Each number is 200 + 30 x the weight over its row's rms, rounded and kept within 0 to 999. Layers, rows and columns count from 0. The size before them is the row's rms in percent of the matrix's.

# layer 8 attention query, 128x128, rms 0.135, rows 0-54, columns 64-127
103,221,264,155,188,225,185,194,213,220,180,243,206,154,154,182,265,190,213,239,220,223,208,210,175,259,201,185,190,170,147,225,196,200,206,207,184,152,202,195,183,241,194,174,218,223,203,191,218,212,226,241,235,227,168,208,146,224,160,199,193,225,176,232,199
094,194,221,233,179,197,203,205,168,215,240,202,203,245,208,235,213,200,225,172,225,179,191,177,250,147,189,235,217,199,209,210,248,205,200,236,183,211,203,223,216,240,165,172,218,160,196,173,214,241,207,269,202,185,124,178,183,243,224,177,172,184,148,190,203
096,155,292,233,204,197,219,211,212,197,233,212,225,148,179,229,172,207,162,202,219,182,245,212,169,224,257,212,233,196,176,193,227,214,170,187,177,189,141,215,187,220,195,212,235,162,148,234,228,188,182,202,218,180,141,212,249,163,185,178,201,223,164,207,215
095,237,211,184,248,192,232,248,239,171,209,221,221,209,130,190,213,189,169,208,175,159,199,174,209,214,205,209,144,224,128,218,178,140,183,184,217,171,139,196,196,229,171,156,198,179,197,154,196,268,201,190,199,203,176,206,196,240,239,200,223,163,200,177,214
099,170,182,180,172,214,176,216,174,205,214,206,209,204,194,229,208,157,204,228,200,175,233,231,227,189,222,148,188,215,183,148,191,170,203,207,233,174,190,206,205,163,147,247,200,206,210,142,296,195,202,221,166,212,228,185,184,223,199,175,212,258,180,196,187
094,175,196,221,256,250,236,210,207,170,191,211,216,162,198,222,185,195,258,181,219,204,221,271,196,146,189,162,206,207,195,196,210,203,228,215,234,228,199,161,224,205,256,233,203,217,176,175,230,165,214,175,191,286,198,169,188,241,199,237,214,158,185,185,233
104,180,206,155,210,188,240,226,188,163,223,193,241,200,171,177,238,239,182,235,222,207,166,218,233,170,193,217,178,218,206,198,242,157,168,221,168,284,201,215,186,128,228,207,250,248,192,157,204,174,174,218,277,171,250,204,179,167,206,230,221,151,189,217,221
107,253,230,182,182,208,141,153,155,184,221,228,270,199,191,241,186,195,202,178,187,199,174,166,206,180,181,211,183,208,183,234,202,261,213,215,205,173,181,250,232,206,169,200,201,194,221,204,173,238,212,152,303,255,216,202,244,257,216,194,173,170,245,234,194
094,162,183,209,228,206,123,141,248,198,216,210,224,205,173,218,166,203,191,150,270,202,148,238,200,193,173,160,187,221,214,172,170,210,185,227,193,191,165,129,195,167,164,243,225,228,239,256,192,172,197,213,162,160,161,155,172,152,184,193,204,248,188,176,176
094,108,212,258,222,237,148,212,240,160,245,154,123,210,162,216,203,173,220,245,181,159,200,216,161,225,222,234,223,211,207,215,143,241,147,215,184,160,166,194,210,172,242,200,228,200,259,181,202,217,177,253,247,165,190,211,231,190,197,202,201,175,199,195,249
092,232,192,231,221,178,229,207,238,199,233,194,172,221,162,191,184,227,143,201,249,185,184,158,183,262,183,191,201,247,256,267,276,208,211,227,181,219,192,235,215,189,212,216,185,156,180,231,165,159,234,191,187,195,151,161,206,190,153,199,253,141,223,250,184
102,201,172,191,164,178,190,170,215,207,207,208,132,222,249,212,187,218,169,167,212,180,254,196,244,173,156,208,154,172,251,200,212,166,197,204,237,192,214,210,198,190,170,209,154,141,240,158,220,185,215,182,217,203,211,226,160,161,265,239,212,191,183,216,204
096,230,178,245,200,153,224,219,162,189,203,213,217,210,184,173,186,175,187,250,214,217,216,221,234,101,197,194,226,203,171,238,166,206,180,188,194,129,216,184,205,195,209,238,207,168,149,232,238,289,222,271,168,200,212,146,195,177,233,196,228,193,233,176,172
093,215,185,250,164,196,141,181,187,214,265,192,174,182,152,172,194,199,232,175,194,215,156,190,168,196,219,151,141,200,161,172,244,182,153,213,196,230,240,226,256,163,157,209,159,156,213,186,191,227,150,233,204,218,189,234,180,248,190,208,209,197,154,181,211
091,215,233,166,189,246,177,209,255,214,229,175,172,206,211,212,217,172,215,225,201,246,223,229,146,178,190,229,187,186,183,163,171,204,167,191,245,192,214,205,181,274,130,236,246,241,225,180,237,170,209,209,202,181,188,190,214,231,174,184,187,175,206,240,208
101,220,171,199,230,250,193,260,247,216,203,252,200,179,229,201,170,163,223,161,162,183,185,200,167,199,191,262,202,212,203,206,179,205,197,220,174,191,187,153,237,202,216,151,173,255,238,213,181,209,198,162,226,217,165,199,179,217,224,213,171,149,226,141,190
095,202,177,197,257,206,146,226,280,220,147,155,216,171,202,235,211,217,174,215,246,223,226,158,199,241,216,175,199,206,196,162,220,216,177,205,221,194,199,243,158,149,246,230,137,183,173,196,180,191,191,239,216,186,197,233,227,219,158,183,244,225,170,273,222
100,209,204,140,247,195,224,202,195,228,236,232,224,200,168,244,184,223,179,224,166,193,186,208,231,71,195,201,187,201,176,182,206,256,177,136,193,183,224,214,206,218,229,136,188,178,229,239,210,192,189,191,158,184,191,229,170,202,170,200,217,210,190,332,179
105,220,191,283,253,275,219,227,224,171,186,162,180,202,215,135,210,158,203,224,249,193,258,219,197,171,202,165,143,165,224,227,208,201,201,165,199,211,217,236,159,202,179,221,164,236,178,205,119,204,179,208,195,183,177,198,205,198,194,168,180,267,201,175,198
094,230,201,224,197,202,146,277,178,222,212,203,211,163,230,180,202,248,148,210,205,200,194,184,184,234,212,193,235,225,209,186,206,157,244,157,206,203,216,162,203,180,198,205,193,221,140,234,249,226,184,142,240,240,230,185,190,257,167,195,208,192,156,178,190
103,214,197,167,191,241,174,124,212,215,213,193,186,195,230,150,163,182,208,200,189,223,227,195,270,236,206,206,209,165,172,164,179,214,201,180,182,193,222,139,174,180,158,209,191,136,220,187,246,164,163,253,201,182,173,226,232,216,159,143,203,198,209,229,179
092,207,234,184,197,201,175,184,143,239,236,134,214,212,161,164,197,213,219,201,200,175,242,180,239,240,231,202,198,221,173,245,243,177,179,151,241,257,201,186,219,149,216,203,171,201,185,220,161,173,159,235,205,170,202,271,186,244,252,206,205,182,179,159,178
104,200,163,167,247,215,176,148,182,271,150,210,234,259,195,219,186,177,171,194,211,247,198,183,210,190,212,237,202,186,179,193,267,200,237,214,202,204,181,167,198,223,207,165,189,170,159,195,208,179,210,228,231,226,223,234,219,171,188,221,216,198,208,153,200
094,232,121,205,204,215,229,181,202,188,220,203,208,214,171,187,236,208,179,174,159,175,153,231,254,188,275,184,183,195,214,210,195,177,213,178,202,155,151,218,158,224,198,259,188,139,195,222,237,195,252,205,246,231,201,247,217,189,209,216,192,200,166,175,161
098,200,296,186,216,182,182,191,242,208,180,168,209,171,189,203,197,198,226,224,196,145,210,190,261,223,208,170,178,246,155,160,176,192,179,190,194,222,208,189,160,245,154,221,172,166,238,213,198,230,204,215,211,222,226,206,264,202,220,198,224,183,174,206,198
096,216,189,228,184,218,140,206,220,239,215,192,243,225,167,257,214,185,236,210,176,206,242,258,122,188,164,214,216,209,200,210,196,170,214,195,177,140,158,203,201,159,231,220,207,188,232,204,228,163,190,232,243,212,154,240,205,248,165,245,228,228,197,184,121
092,198,181,239,144,175,215,206,209,216,239,174,208,166,188,185,190,206,187,167,154,202,199,145,198,190,215,270,197,208,184,182,158,185,214,213,266,207,177,174,195,187,181,182,222,178,166,140,210,220,213,186,220,201,207,159,156,266,201,168,209,230,243,166,209
096,202,191,209,221,161,269,175,206,231,166,234,216,242,235,216,218,184,224,228,231,208,183,196,232,175,202,194,172,202,181,236,208,211,226,206,138,274,204,197,162,155,206,175,224,255,182,217,172,232,170,201,189,190,257,192,204,249,203,186,259,254,169,192,249
095,191,207,215,248,191,197,198,221,205,212,227,202,176,210,215,191,225,205,179,155,152,227,178,241,172,206,207,224,186,232,224,200,234,177,228,181,194,186,209,209,179,202,192,234,186,191,175,235,219,230,230,220,227,160,192,173,186,252,213,171,230,194,183,181
097,179,206,220,180,205,195,228,196,250,171,141,198,225,165,200,222,220,219,226,215,207,216,195,224,187,198,197,142,201,209,220,211,208,182,162,232,217,245,135,169,245,201,255,146,193,136,258,204,187,234,201,211,206,197,207,142,193,251,187,194,181,217,246,232
092,208,184,170,210,226,234,176,210,207,190,163,145,185,202,200,184,207,183,175,205,208,228,234,147,182,238,195,214,201,163,174,197,228,213,219,253,151,209,183,268,170,206,187,241,195,111,194,221,222,213,190,243,173,252,190,207,181,110,169,189,171,153,146,242
091,204,217,212,197,173,180,225,168,198,197,201,251,202,257,228,205,218,225,197,232,245,217,225,215,262,229,179,181,227,208,195,222,204,196,167,240,127,227,190,150,172,212,262,192,192,219,218,159,182,182,234,145,201,193,191,222,239,225,152,169,178,191,197,214
097,226,228,126,216,192,175,196,234,183,169,176,198,183,122,220,183,233,289,182,187,177,199,220,115,212,210,224,227,186,208,207,216,164,247,171,161,218,245,174,194,181,211,233,200,183,181,206,204,232,208,204,208,161,190,189,266,171,218,219,208,206,174,227,195
095,254,185,235,181,201,163,175,181,202,186,285,183,146,163,212,209,225,203,162,215,223,195,206,207,223,190,107,193,156,197,218,210,152,273,197,208,215,217,191,186,152,183,214,194,183,191,187,195,177,227,196,224,158,194,189,238,218,260,204,147,244,161,192,233
093,235,199,190,170,166,193,137,167,247,212,195,183,207,195,196,154,198,153,214,209,162,126,246,148,238,220,148,225,193,252,224,168,163,238,178,184,207,160,236,175,232,162,146,207,162,159,237,198,184,186,194,192,248,208,193,189,263,203,181,198,152,215,141,189
085,181,150,258,211,187,197,212,193,133,173,195,257,202,164,246,180,212,226,217,132,218,242,178,206,246,179,258,150,203,149,162,218,218,237,169,188,160,176,202,176,223,257,194,182,219,175,198,165,226,170,180,213,188,217,203,171,232,175,239,201,199,166,166,181
099,193,178,216,187,233,176,245,171,189,151,194,237,181,215,213,156,202,169,190,158,201,165,220,190,191,228,192,167,160,137,242,208,199,157,194,127,195,232,204,191,165,138,258,239,198,222,210,179,232,173,261,165,218,214,179,212,198,164,210,188,199,209,203,198
096,184,222,176,213,176,230,197,187,184,177,152,173,175,143,211,233,227,190,156,197,231,150,187,211,203,208,170,198,209,216,229,193,210,271,211,172,194,242,198,189,179,199,217,203,200,176,208,247,218,175,158,205,286,178,196,137,233,204,176,254,248,192,158,172
100,152,204,218,220,181,227,196,234,221,257,208,148,170,197,224,135,200,217,179,256,205,223,190,224,162,219,203,211,224,278,196,140,177,211,214,188,160,181,256,142,186,185,179,180,243,233,188,152,213,186,180,182,237,206,211,189,179,183,220,211,190,197,243,227
107,208,200,169,233,213,217,218,212,208,223,187,280,239,250,202,223,260,195,141,181,226,167,252,170,220,151,191,196,183,216,193,161,229,189,156,193,241,182,180,155,233,163,193,225,174,175,181,149,162,166,145,214,174,210,195,204,162,230,181,182,200,197,162,199
106,170,200,231,225,204,228,204,162,191,150,233,218,228,181,166,205,183,224,266,238,183,268,239,193,217,167,168,156,168,167,137,225,247,152,232,167,186,263,169,162,222,212,206,159,197,205,215,216,235,184,188,201,178,132,193,202,133,162,224,203,176,207,227,206
096,169,198,212,213,232,224,174,221,180,189,206,172,174,191,205,209,201,205,168,194,205,207,227,175,188,250,218,226,212,163,179,227,281,196,211,258,205,192,196,193,204,159,228,188,233,207,224,168,173,175,213,249,182,238,197,214,241,206,212,183,144,123,150,211
095,189,174,163,200,180,179,182,196,177,246,172,214,180,242,210,224,222,191,165,167,227,181,225,185,209,182,177,225,301,221,214,236,161,185,236,250,184,229,232,233,245,204,164,185,221,209,172,157,195,199,145,201,221,219,228,165,196,218,222,155,249,223,185,254
093,190,226,183,186,203,224,255,211,162,220,226,163,177,205,219,258,223,218,208,161,233,222,175,203,177,175,211,207,155,232,159,155,179,199,206,225,200,230,224,207,250,149,205,220,104,212,227,207,171,203,179,164,170,186,230,172,206,176,180,222,218,188,254,199
104,156,194,207,224,176,126,151,225,217,163,244,188,167,188,157,208,246,175,207,179,173,240,220,170,167,195,212,182,170,185,210,166,219,220,192,250,202,167,208,161,214,166,167,245,234,170,225,211,250,195,211,192,233,236,218,162,218,171,190,181,184,222,261,197
100,238,188,241,169,171,188,233,177,224,201,242,257,257,230,217,255,184,206,171,181,237,180,146,164,167,244,189,228,228,193,196,219,235,220,181,224,190,264,207,183,239,183,155,197,183,185,231,209,207,197,215,177,204,270,181,166,147,218,164,238,219,202,214,243
099,181,203,223,216,203,163,217,228,288,222,177,291,173,188,212,220,245,237,202,285,167,221,233,201,221,278,210,251,189,205,188,180,198,216,228,221,228,243,215,143,164,226,169,189,163,197,202,194,211,225,160,218,201,219,190,190,191,193,180,199,186,176,182,134
094,181,196,267,215,161,237,196,203,163,213,241,171,148,260,263,163,176,205,143,249,172,242,149,198,206,198,168,179,195,226,223,183,175,173,213,196,177,203,221,228,230,145,231,234,209,188,241,228,216,170,252,220,211,240,191,185,256,242,198,247,198,131,165,178
094,183,212,204,227,213,221,213,183,244,208,185,182,194,158,221,195,150,139,210,183,180,199,240,264,169,159,193,214,156,232,197,217,168,172,210,205,212,172,231,273,211,195,176,206,225,165,151,174,147,173,250,249,183,211,188,176,248,224,224,180,207,240,222,178
100,210,195,232,174,203,195,257,260,180,217,209,186,191,180,209,210,189,184,221,213,244,169,240,163,259,267,178,214,220,215,184,164,178,169,191,220,173,189,173,238,233,227,189,239,218,188,181,195,238,196,230,138,222,211,247,194,166,225,141,215,200,199,257,123
097,231,264,242,250,211,244,163,211,220,183,206,229,227,210,199,292,243,142,151,163,188,233,190,154,174,267,167,166,181,244,172,154,204,192,254,186,235,215,212,212,157,198,206,166,167,169,199,199,226,245,220,129,205,189,209,219,180,239,231,215,230,171,226,204
104,234,166,208,209,191,217,193,183,195,181,171,243,204,178,171,203,182,197,179,193,188,211,238,200,220,182,180,140,294,144,214,169,167,179,210,210,214,179,240,206,282,206,194,227,203,248,176,195,197,151,170,168,210,179,187,204,208,184,159,177,165,225,181,222
094,211,200,153,179,190,149,235,238,258,241,180,214,223,193,138,174,210,223,212,152,228,215,194,182,195,201,178,197,148,182,190,217,230,242,247,243,153,192,160,169,162,194,224,176,235,148,222,165,216,188,199,156,177,202,205,258,235,213,154,214,250,213,201,246
095,227,149,168,239,216,152,116,248,171,193,198,204,176,193,180,228,208,212,222,242,190,204,173,187,185,193,220,204,179,185,167,207,187,180,226,210,228,245,190,190,200,225,237,124,211,264,198,264,216,187,174,211,175,217,190,200,250,160,165,219,153,168,187,205
105,152,158,173,204,201,188,190,161,218,157,179,214,251,207,222,206,220,211,180,220,204,186,183,192,217,161,173,210,247,209,205,253,215,271,189,153,142,176,195,195,213,189,200,153,144,170,179,246,232,193,187,218,185,266,223,196,183,201,219,228,235,227,178,217
# layer 8 attention key, 128x128, rms 0.145, rows 0-53, columns 64-127
100,170,232,199,199,195,147,176,224,219,175,187,192,132,149,174,208,172,195,246,236,201,169,164,192,257,195,217,238,217,209,213,170,228,228,202,138,164,166,204,235,230,148,186,271,203,228,195,223,195,202,206,174,234,125,196,179,201,177,228,228,241,211,249,227
092,223,218,211,230,164,169,183,164,206,235,195,189,173,177,197,152,199,233,157,198,195,167,216,239,157,193,219,239,271,232,188,143,243,154,213,211,211,176,199,222,205,167,163,228,156,188,245,217,211,173,187,211,196,191,222,197,199,230,230,199,236,134,149,194
083,215,232,186,156,205,166,242,212,259,160,266,180,206,202,191,193,179,251,196,208,201,231,186,208,216,232,205,117,192,214,223,182,200,198,228,186,188,133,229,220,239,202,198,271,186,194,207,186,166,238,239,196,159,225,186,205,215,205,232,203,241,175,251,212
091,210,234,168,232,145,196,200,183,204,225,240,236,213,170,173,225,187,183,199,193,190,196,265,195,178,243,254,179,198,189,231,171,191,177,150,216,224,199,199,225,205,174,121,234,200,170,174,248,255,197,183,183,215,180,162,225,202,198,237,142,176,192,219,210
099,247,229,220,154,235,176,232,201,211,213,187,215,196,236,259,208,155,201,199,207,210,236,185,257,188,225,129,228,173,210,163,193,176,229,166,216,182,225,221,206,230,150,228,202,136,205,150,229,208,205,189,206,181,219,200,186,180,208,215,214,252,162,220,180
091,238,219,136,250,266,174,210,181,229,157,179,204,230,171,163,183,191,177,198,171,218,230,250,146,191,213,216,202,206,207,202,210,202,175,190,165,185,155,199,257,247,228,183,168,193,151,185,210,204,196,116,152,225,246,221,202,253,229,209,199,191,254,189,172
093,193,209,131,163,150,225,155,200,216,175,228,225,208,192,186,238,227,154,222,150,233,151,240,173,204,183,228,193,297,183,228,193,189,176,228,205,208,221,201,218,170,265,190,201,218,164,192,218,188,200,183,207,184,183,170,195,196,228,236,177,217,212,224,242
100,200,201,175,161,154,188,206,176,169,230,238,257,167,209,209,130,205,196,198,192,195,176,257,180,189,220,188,185,220,161,219,247,238,245,204,189,186,214,247,192,171,154,212,188,184,240,213,190,222,131,173,231,209,222,219,265,223,172,206,213,197,200,192,129
095,231,223,177,207,221,185,161,209,184,230,188,259,184,232,197,216,198,174,184,231,210,195,169,243,242,163,163,163,208,236,225,247,202,200,190,161,194,215,167,197,193,227,202,238,214,288,254,147,228,245,251,139,196,209,185,157,239,237,209,218,184,180,228,145
092,157,175,269,279,220,196,184,201,218,244,189,201,178,228,245,125,193,225,222,181,209,181,250,170,214,200,229,241,222,186,247,147,214,159,193,194,156,189,222,241,174,216,200,222,146,220,191,171,208,223,221,194,184,187,154,233,218,189,206,170,198,179,157,257
088,209,188,200,195,222,217,213,210,153,234,220,195,212,166,168,231,230,203,168,205,155,189,192,231,198,175,220,214,193,226,231,263,187,269,169,138,157,180,178,226,237,186,190,199,171,239,168,174,196,181,224,151,195,197,208,189,178,159,172,188,150,176,229,225
104,208,171,214,165,204,220,189,195,191,219,196,213,242,176,183,206,221,203,214,238,241,223,185,171,176,190,215,202,148,235,210,186,182,194,233,250,237,225,205,170,180,178,230,155,183,200,172,251,207,196,199,197,197,216,235,166,250,247,184,179,156,206,205,227
089,225,219,156,164,181,223,240,143,200,201,217,204,177,207,170,166,185,188,193,210,218,213,161,234,129,235,196,219,234,171,162,162,198,175,186,181,156,226,223,147,227,183,215,188,188,207,198,237,194,237,250,163,216,230,192,187,179,243,242,260,259,191,191,244
098,269,142,217,180,200,161,189,182,238,204,177,226,225,167,213,172,206,201,233,207,162,157,239,195,238,174,139,128,226,209,198,221,200,200,167,194,170,230,227,248,185,172,148,171,174,214,193,239,211,163,248,178,211,183,220,163,194,172,179,195,208,152,219,258
090,175,179,236,225,234,184,179,245,209,227,188,253,135,213,245,155,121,190,189,237,157,177,258,166,169,177,162,189,188,157,175,216,178,211,238,188,200,230,187,226,219,159,205,247,225,222,216,247,209,218,216,197,225,214,214,214,214,198,174,172,183,244,193,208
093,183,160,178,167,252,225,208,183,175,232,205,230,189,242,193,190,267,249,194,198,207,182,167,212,175,201,298,212,191,202,197,203,173,173,203,195,250,125,136,211,205,180,198,171,225,229,228,199,211,227,179,264,182,194,229,193,233,220,191,186,246,221,169,164
088,163,245,177,158,181,173,180,210,194,175,171,121,169,216,216,220,188,171,205,211,181,190,187,251,285,184,241,147,211,229,207,172,197,154,206,176,216,183,217,166,131,189,242,211,243,191,169,186,222,198,226,188,176,190,210,214,211,127,188,233,197,180,261,220
094,222,228,198,246,221,212,139,202,255,218,287,252,151,184,198,195,212,198,269,161,229,186,225,201,128,214,227,227,223,143,189,229,211,170,150,186,189,197,205,217,205,223,246,236,187,146,220,197,245,178,188,172,172,202,227,235,150,182,154,203,167,242,228,181
100,201,280,258,189,242,210,217,197,189,184,199,154,234,240,225,225,187,139,219,203,182,175,173,244,183,224,180,196,197,142,202,213,185,195,213,181,228,206,248,155,199,194,191,202,232,224,178,163,164,221,212,186,239,205,187,179,241,131,208,229,177,218,167,217
095,144,233,134,166,194,110,216,230,183,203,252,214,205,202,219,210,226,140,162,233,192,186,144,218,212,191,165,233,210,213,214,232,163,194,155,178,181,166,237,210,242,155,189,212,217,184,159,229,183,180,126,164,182,214,192,187,267,161,209,227,238,150,208,198
094,219,171,180,221,222,170,185,193,133,220,174,164,152,165,196,160,134,230,194,140,170,193,214,240,222,222,186,193,142,237,142,195,219,237,208,181,168,162,182,190,187,237,211,196,217,177,207,227,223,194,243,204,144,168,187,215,208,178,200,252,206,179,226,156
089,175,198,141,229,147,203,202,212,210,267,168,204,214,134,213,197,193,222,162,190,176,206,255,234,261,203,213,255,212,147,176,213,209,172,206,202,209,225,243,183,120,212,188,212,225,215,184,230,172,176,227,200,177,207,214,153,209,223,297,208,225,191,161,165
100,182,218,158,198,219,231,205,167,253,185,161,186,236,194,205,221,204,189,182,220,154,208,195,257,208,210,207,244,166,168,198,195,170,224,206,194,153,203,189,157,231,213,157,143,140,176,217,187,175,166,239,181,234,209,204,189,225,214,218,175,171,250,184,213
092,207,207,260,190,174,150,169,122,197,251,190,210,254,215,234,206,223,216,222,153,234,189,240,218,269,227,191,223,168,190,133,154,199,203,162,183,146,138,183,206,216,208,240,169,176,182,215,244,197,170,191,173,192,219,196,192,187,244,246,201,223,217,205,184
100,191,212,202,200,192,240,171,216,171,141,196,159,188,218,166,219,236,215,159,171,198,130,176,197,206,227,233,152,210,150,167,180,212,192,188,211,200,210,193,185,250,149,221,216,141,206,266,256,206,205,195,209,206,200,171,269,213,207,183,182,229,164,206,158
093,193,186,202,216,187,132,206,215,204,214,170,249,202,191,271,215,195,246,228,169,239,171,221,170,178,219,164,230,197,215,245,237,163,190,162,152,158,190,179,221,174,170,188,203,185,203,227,209,173,206,202,209,203,211,135,224,195,193,188,255,211,182,199,248
089,218,205,176,191,181,163,207,242,253,219,204,199,186,226,222,155,188,173,111,205,185,193,181,162,184,200,209,157,209,205,206,144,193,159,216,250,127,184,228,234,218,215,213,205,239,267,188,201,234,193,175,213,247,203,184,155,210,226,115,193,187,216,131,203
093,247,223,234,202,208,217,222,241,270,178,234,191,211,243,183,225,228,203,210,200,166,177,246,230,162,167,236,181,208,178,210,239,239,239,146,190,229,209,210,172,191,162,133,185,213,178,236,232,189,233,234,235,185,192,193,142,176,213,215,235,254,202,226,183
087,160,238,214,175,218,186,201,222,222,162,183,234,205,221,209,166,188,217,184,188,174,225,141,220,174,207,218,195,199,210,208,238,231,117,187,194,206,212,180,207,162,195,184,193,185,185,207,232,183,195,187,297,208,194,225,205,180,257,246,145,205,223,158,189
093,182,193,224,235,203,205,222,209,241,247,192,263,190,182,194,271,182,188,217,192,192,225,175,174,215,192,228,207,200,169,188,224,226,166,203,173,249,201,187,145,271,184,242,215,178,151,180,239,183,226,234,174,251,158,197,133,194,237,171,188,165,229,230,208
091,217,230,183,169,177,193,148,201,243,185,180,184,188,242,210,183,219,196,210,207,234,217,198,149,201,155,228,187,185,192,210,185,260,217,249,185,150,171,226,264,210,259,194,208,171,185,123,175,165,229,209,169,220,262,197,232,230,204,186,209,237,172,176,152
091,225,186,198,222,190,115,188,179,204,171,170,250,240,219,214,233,202,226,193,181,220,216,191,231,210,231,197,193,209,186,136,260,187,233,223,171,176,211,205,174,171,232,238,229,133,232,227,163,198,174,268,213,249,202,244,214,211,253,232,220,159,203,183,197
090,239,196,195,169,143,202,172,228,184,222,190,218,219,192,228,194,187,203,161,142,177,156,199,159,245,259,220,209,218,194,232,173,174,254,236,185,248,193,217,218,180,152,239,171,184,209,227,221,218,243,184,197,200,240,184,172,204,211,228,196,180,233,247,177
093,245,263,223,202,198,170,171,165,198,226,263,193,153,155,193,212,198,205,197,171,228,191,201,180,205,162,162,210,173,226,214,184,161,264,235,152,245,217,265,184,130,139,215,199,143,198,147,185,250,234,194,215,192,194,179,189,179,225,217,197,238,164,221,249
099,184,255,168,169,192,174,188,232,211,240,195,146,268,199,144,151,197,209,216,210,155,199,229,171,170,183,173,217,183,201,216,191,147,185,155,201,220,210,218,197,218,157,166,199,207,176,201,158,201,157,203,199,224,229,191,256,241,275,160,221,237,166,182,174
084,195,175,212,199,159,223,199,216,205,183,188,241,184,181,188,183,199,213,215,212,252,233,218,192,218,178,237,128,208,159,223,193,212,237,214,230,146,222,229,276,199,175,130,185,217,179,190,217,213,206,189,247,196,185,207,178,199,166,241,173,255,193,201,185
096,217,174,231,202,210,175,195,196,172,152,193,248,203,190,186,116,196,180,205,195,192,173,227,200,174,214,143,187,188,210,223,186,227,190,185,148,156,226,250,222,156,176,245,217,171,190,252,192,204,204,217,154,194,186,168,215,166,191,209,209,222,207,218,155
097,207,203,187,193,207,227,188,118,177,165,200,154,171,186,211,234,241,196,156,199,174,142,240,203,194,210,167,191,188,220,250,206,175,216,174,236,247,293,199,207,200,159,222,238,208,210,218,192,190,141,177,208,239,173,215,168,231,247,159,216,232,175,186,120
093,145,182,244,239,199,204,149,200,248,223,197,166,201,191,205,206,164,216,200,279,216,227,201,177,189,217,199,162,240,256,240,145,153,190,181,209,169,168,228,184,210,162,202,228,212,228,213,163,227,196,199,176,198,240,250,217,216,174,224,173,194,225,206,174
105,168,203,175,145,143,245,152,242,237,232,197,265,176,258,190,252,217,201,197,168,186,217,203,216,209,209,154,219,133,189,161,172,232,214,200,227,191,174,177,198,209,171,212,214,182,224,170,143,207,221,176,207,150,180,190,185,168,239,157,178,180,235,140,229
104,158,180,257,234,234,185,213,181,210,176,155,229,210,231,178,206,229,186,219,228,218,171,184,171,198,232,182,149,193,192,185,196,258,179,245,180,241,246,163,151,226,200,204,185,195,167,193,223,252,217,201,164,205,176,209,229,175,151,206,160,269,229,255,174
093,158,220,191,187,228,183,118,260,224,181,189,199,208,217,234,206,223,194,146,169,223,189,199,210,211,206,218,196,210,211,212,214,221,172,245,219,176,170,223,186,210,176,185,172,207,170,177,167,171,162,251,228,201,186,208,226,221,203,216,171,168,143,149,214
091,189,209,228,173,166,205,239,198,200,190,189,216,221,202,200,267,231,185,169,181,152,167,167,281,179,159,196,252,262,219,219,199,131,176,267,210,185,217,172,223,194,214,194,195,208,218,141,170,210,190,233,192,188,170,264,202,216,258,243,198,177,211,157,198
086,151,179,195,238,247,199,209,198,175,213,190,209,164,190,187,237,191,201,230,137,185,185,168,174,244,164,194,190,183,218,208,139,224,176,166,241,216,253,205,242,249,152,228,202,167,223,170,234,172,223,188,177,175,174,188,258,184,221,193,195,248,241,206,196
094,168,242,230,216,166,213,171,185,178,238,169,173,138,202,184,196,203,162,159,162,171,286,206,152,231,167,168,177,221,158,189,192,214,210,165,198,170,175,212,168,228,217,191,184,262,222,249,178,235,150,204,191,247,213,182,190,227,238,215,201,209,262,208,181
100,148,188,228,213,164,239,193,235,218,230,216,206,249,208,165,214,202,201,200,164,157,245,200,207,166,237,185,203,195,194,194,188,247,248,204,197,171,244,192,177,269,243,212,178,189,136,247,207,271,193,179,205,205,206,178,172,200,200,198,244,222,146,183,275
098,213,160,188,211,210,152,204,181,243,193,184,238,177,182,197,241,167,227,192,265,172,265,184,227,212,242,191,210,209,212,205,172,193,188,232,198,259,243,217,159,201,207,207,184,213,232,214,185,198,195,152,229,228,214,185,201,163,176,204,236,220,240,155,166
092,222,252,223,189,176,218,209,176,203,151,183,232,177,257,210,168,220,234,157,239,190,196,169,146,184,206,202,200,174,254,206,192,188,161,223,194,238,163,207,179,221,117,193,245,196,196,203,234,180,172,231,206,231,245,158,236,220,189,167,239,211,147,195,211
095,179,144,147,218,195,246,225,209,225,178,179,186,229,177,188,168,167,121,207,188,224,222,239,176,208,190,246,205,148,234,215,195,227,165,205,210,218,176,214,207,168,176,179,259,226,175,177,229,201,217,201,239,176,226,223,148,210,170,169,151,218,171,173,202
094,197,176,205,130,229,208,208,196,212,156,212,217,202,224,250,182,195,198,225,229,246,184,184,229,208,241,180,174,221,200,206,226,149,190,181,166,209,171,189,220,204,175,221,223,236,162,141,169,232,239,251,214,224,184,181,194,151,232,154,183,234,201,257,169
102,219,219,221,215,236,233,216,180,233,181,213,234,177,166,190,239,204,230,233,192,163,222,190,151,215,254,173,161,176,201,154,207,259,184,216,215,225,217,193,202,198,190,191,168,267,217,131,232,187,203,179,232,205,228,184,207,171,249,192,232,177,188,262,233
095,216,204,249,207,183,177,184,162,177,157,187,236,254,149,177,242,185,245,172,225,170,222,253,157,188,165,216,179,207,170,128,209,191,205,230,263,178,191,191,232,247,234,166,173,231,242,232,221,223,187,214,252,207,180,204,211,195,149,180,236,197,227,212,178
099,260,177,201,213,184,128,218,193,273,255,154,241,186,228,223,182,156,202,169,185,189,146,128,201,255,167,170,259,154,180,190,214,207,185,242,211,178,208,229,191,219,215,212,201,215,124,204,204,248,248,183,230,239,212,237,260,189,197,217,222,196,208,206,195
091,227,224,150,219,237,196,151,232,222,182,164,175,169,218,205,172,243,203,228,243,246,223,193,100,169,161,224,209,155,213,185,201,215,188,231,211,199,243,195,162,186,247,230,159,218,239,221,188,223,211,207,232,212,216,206,195,222,162,187,232,163,163,206,198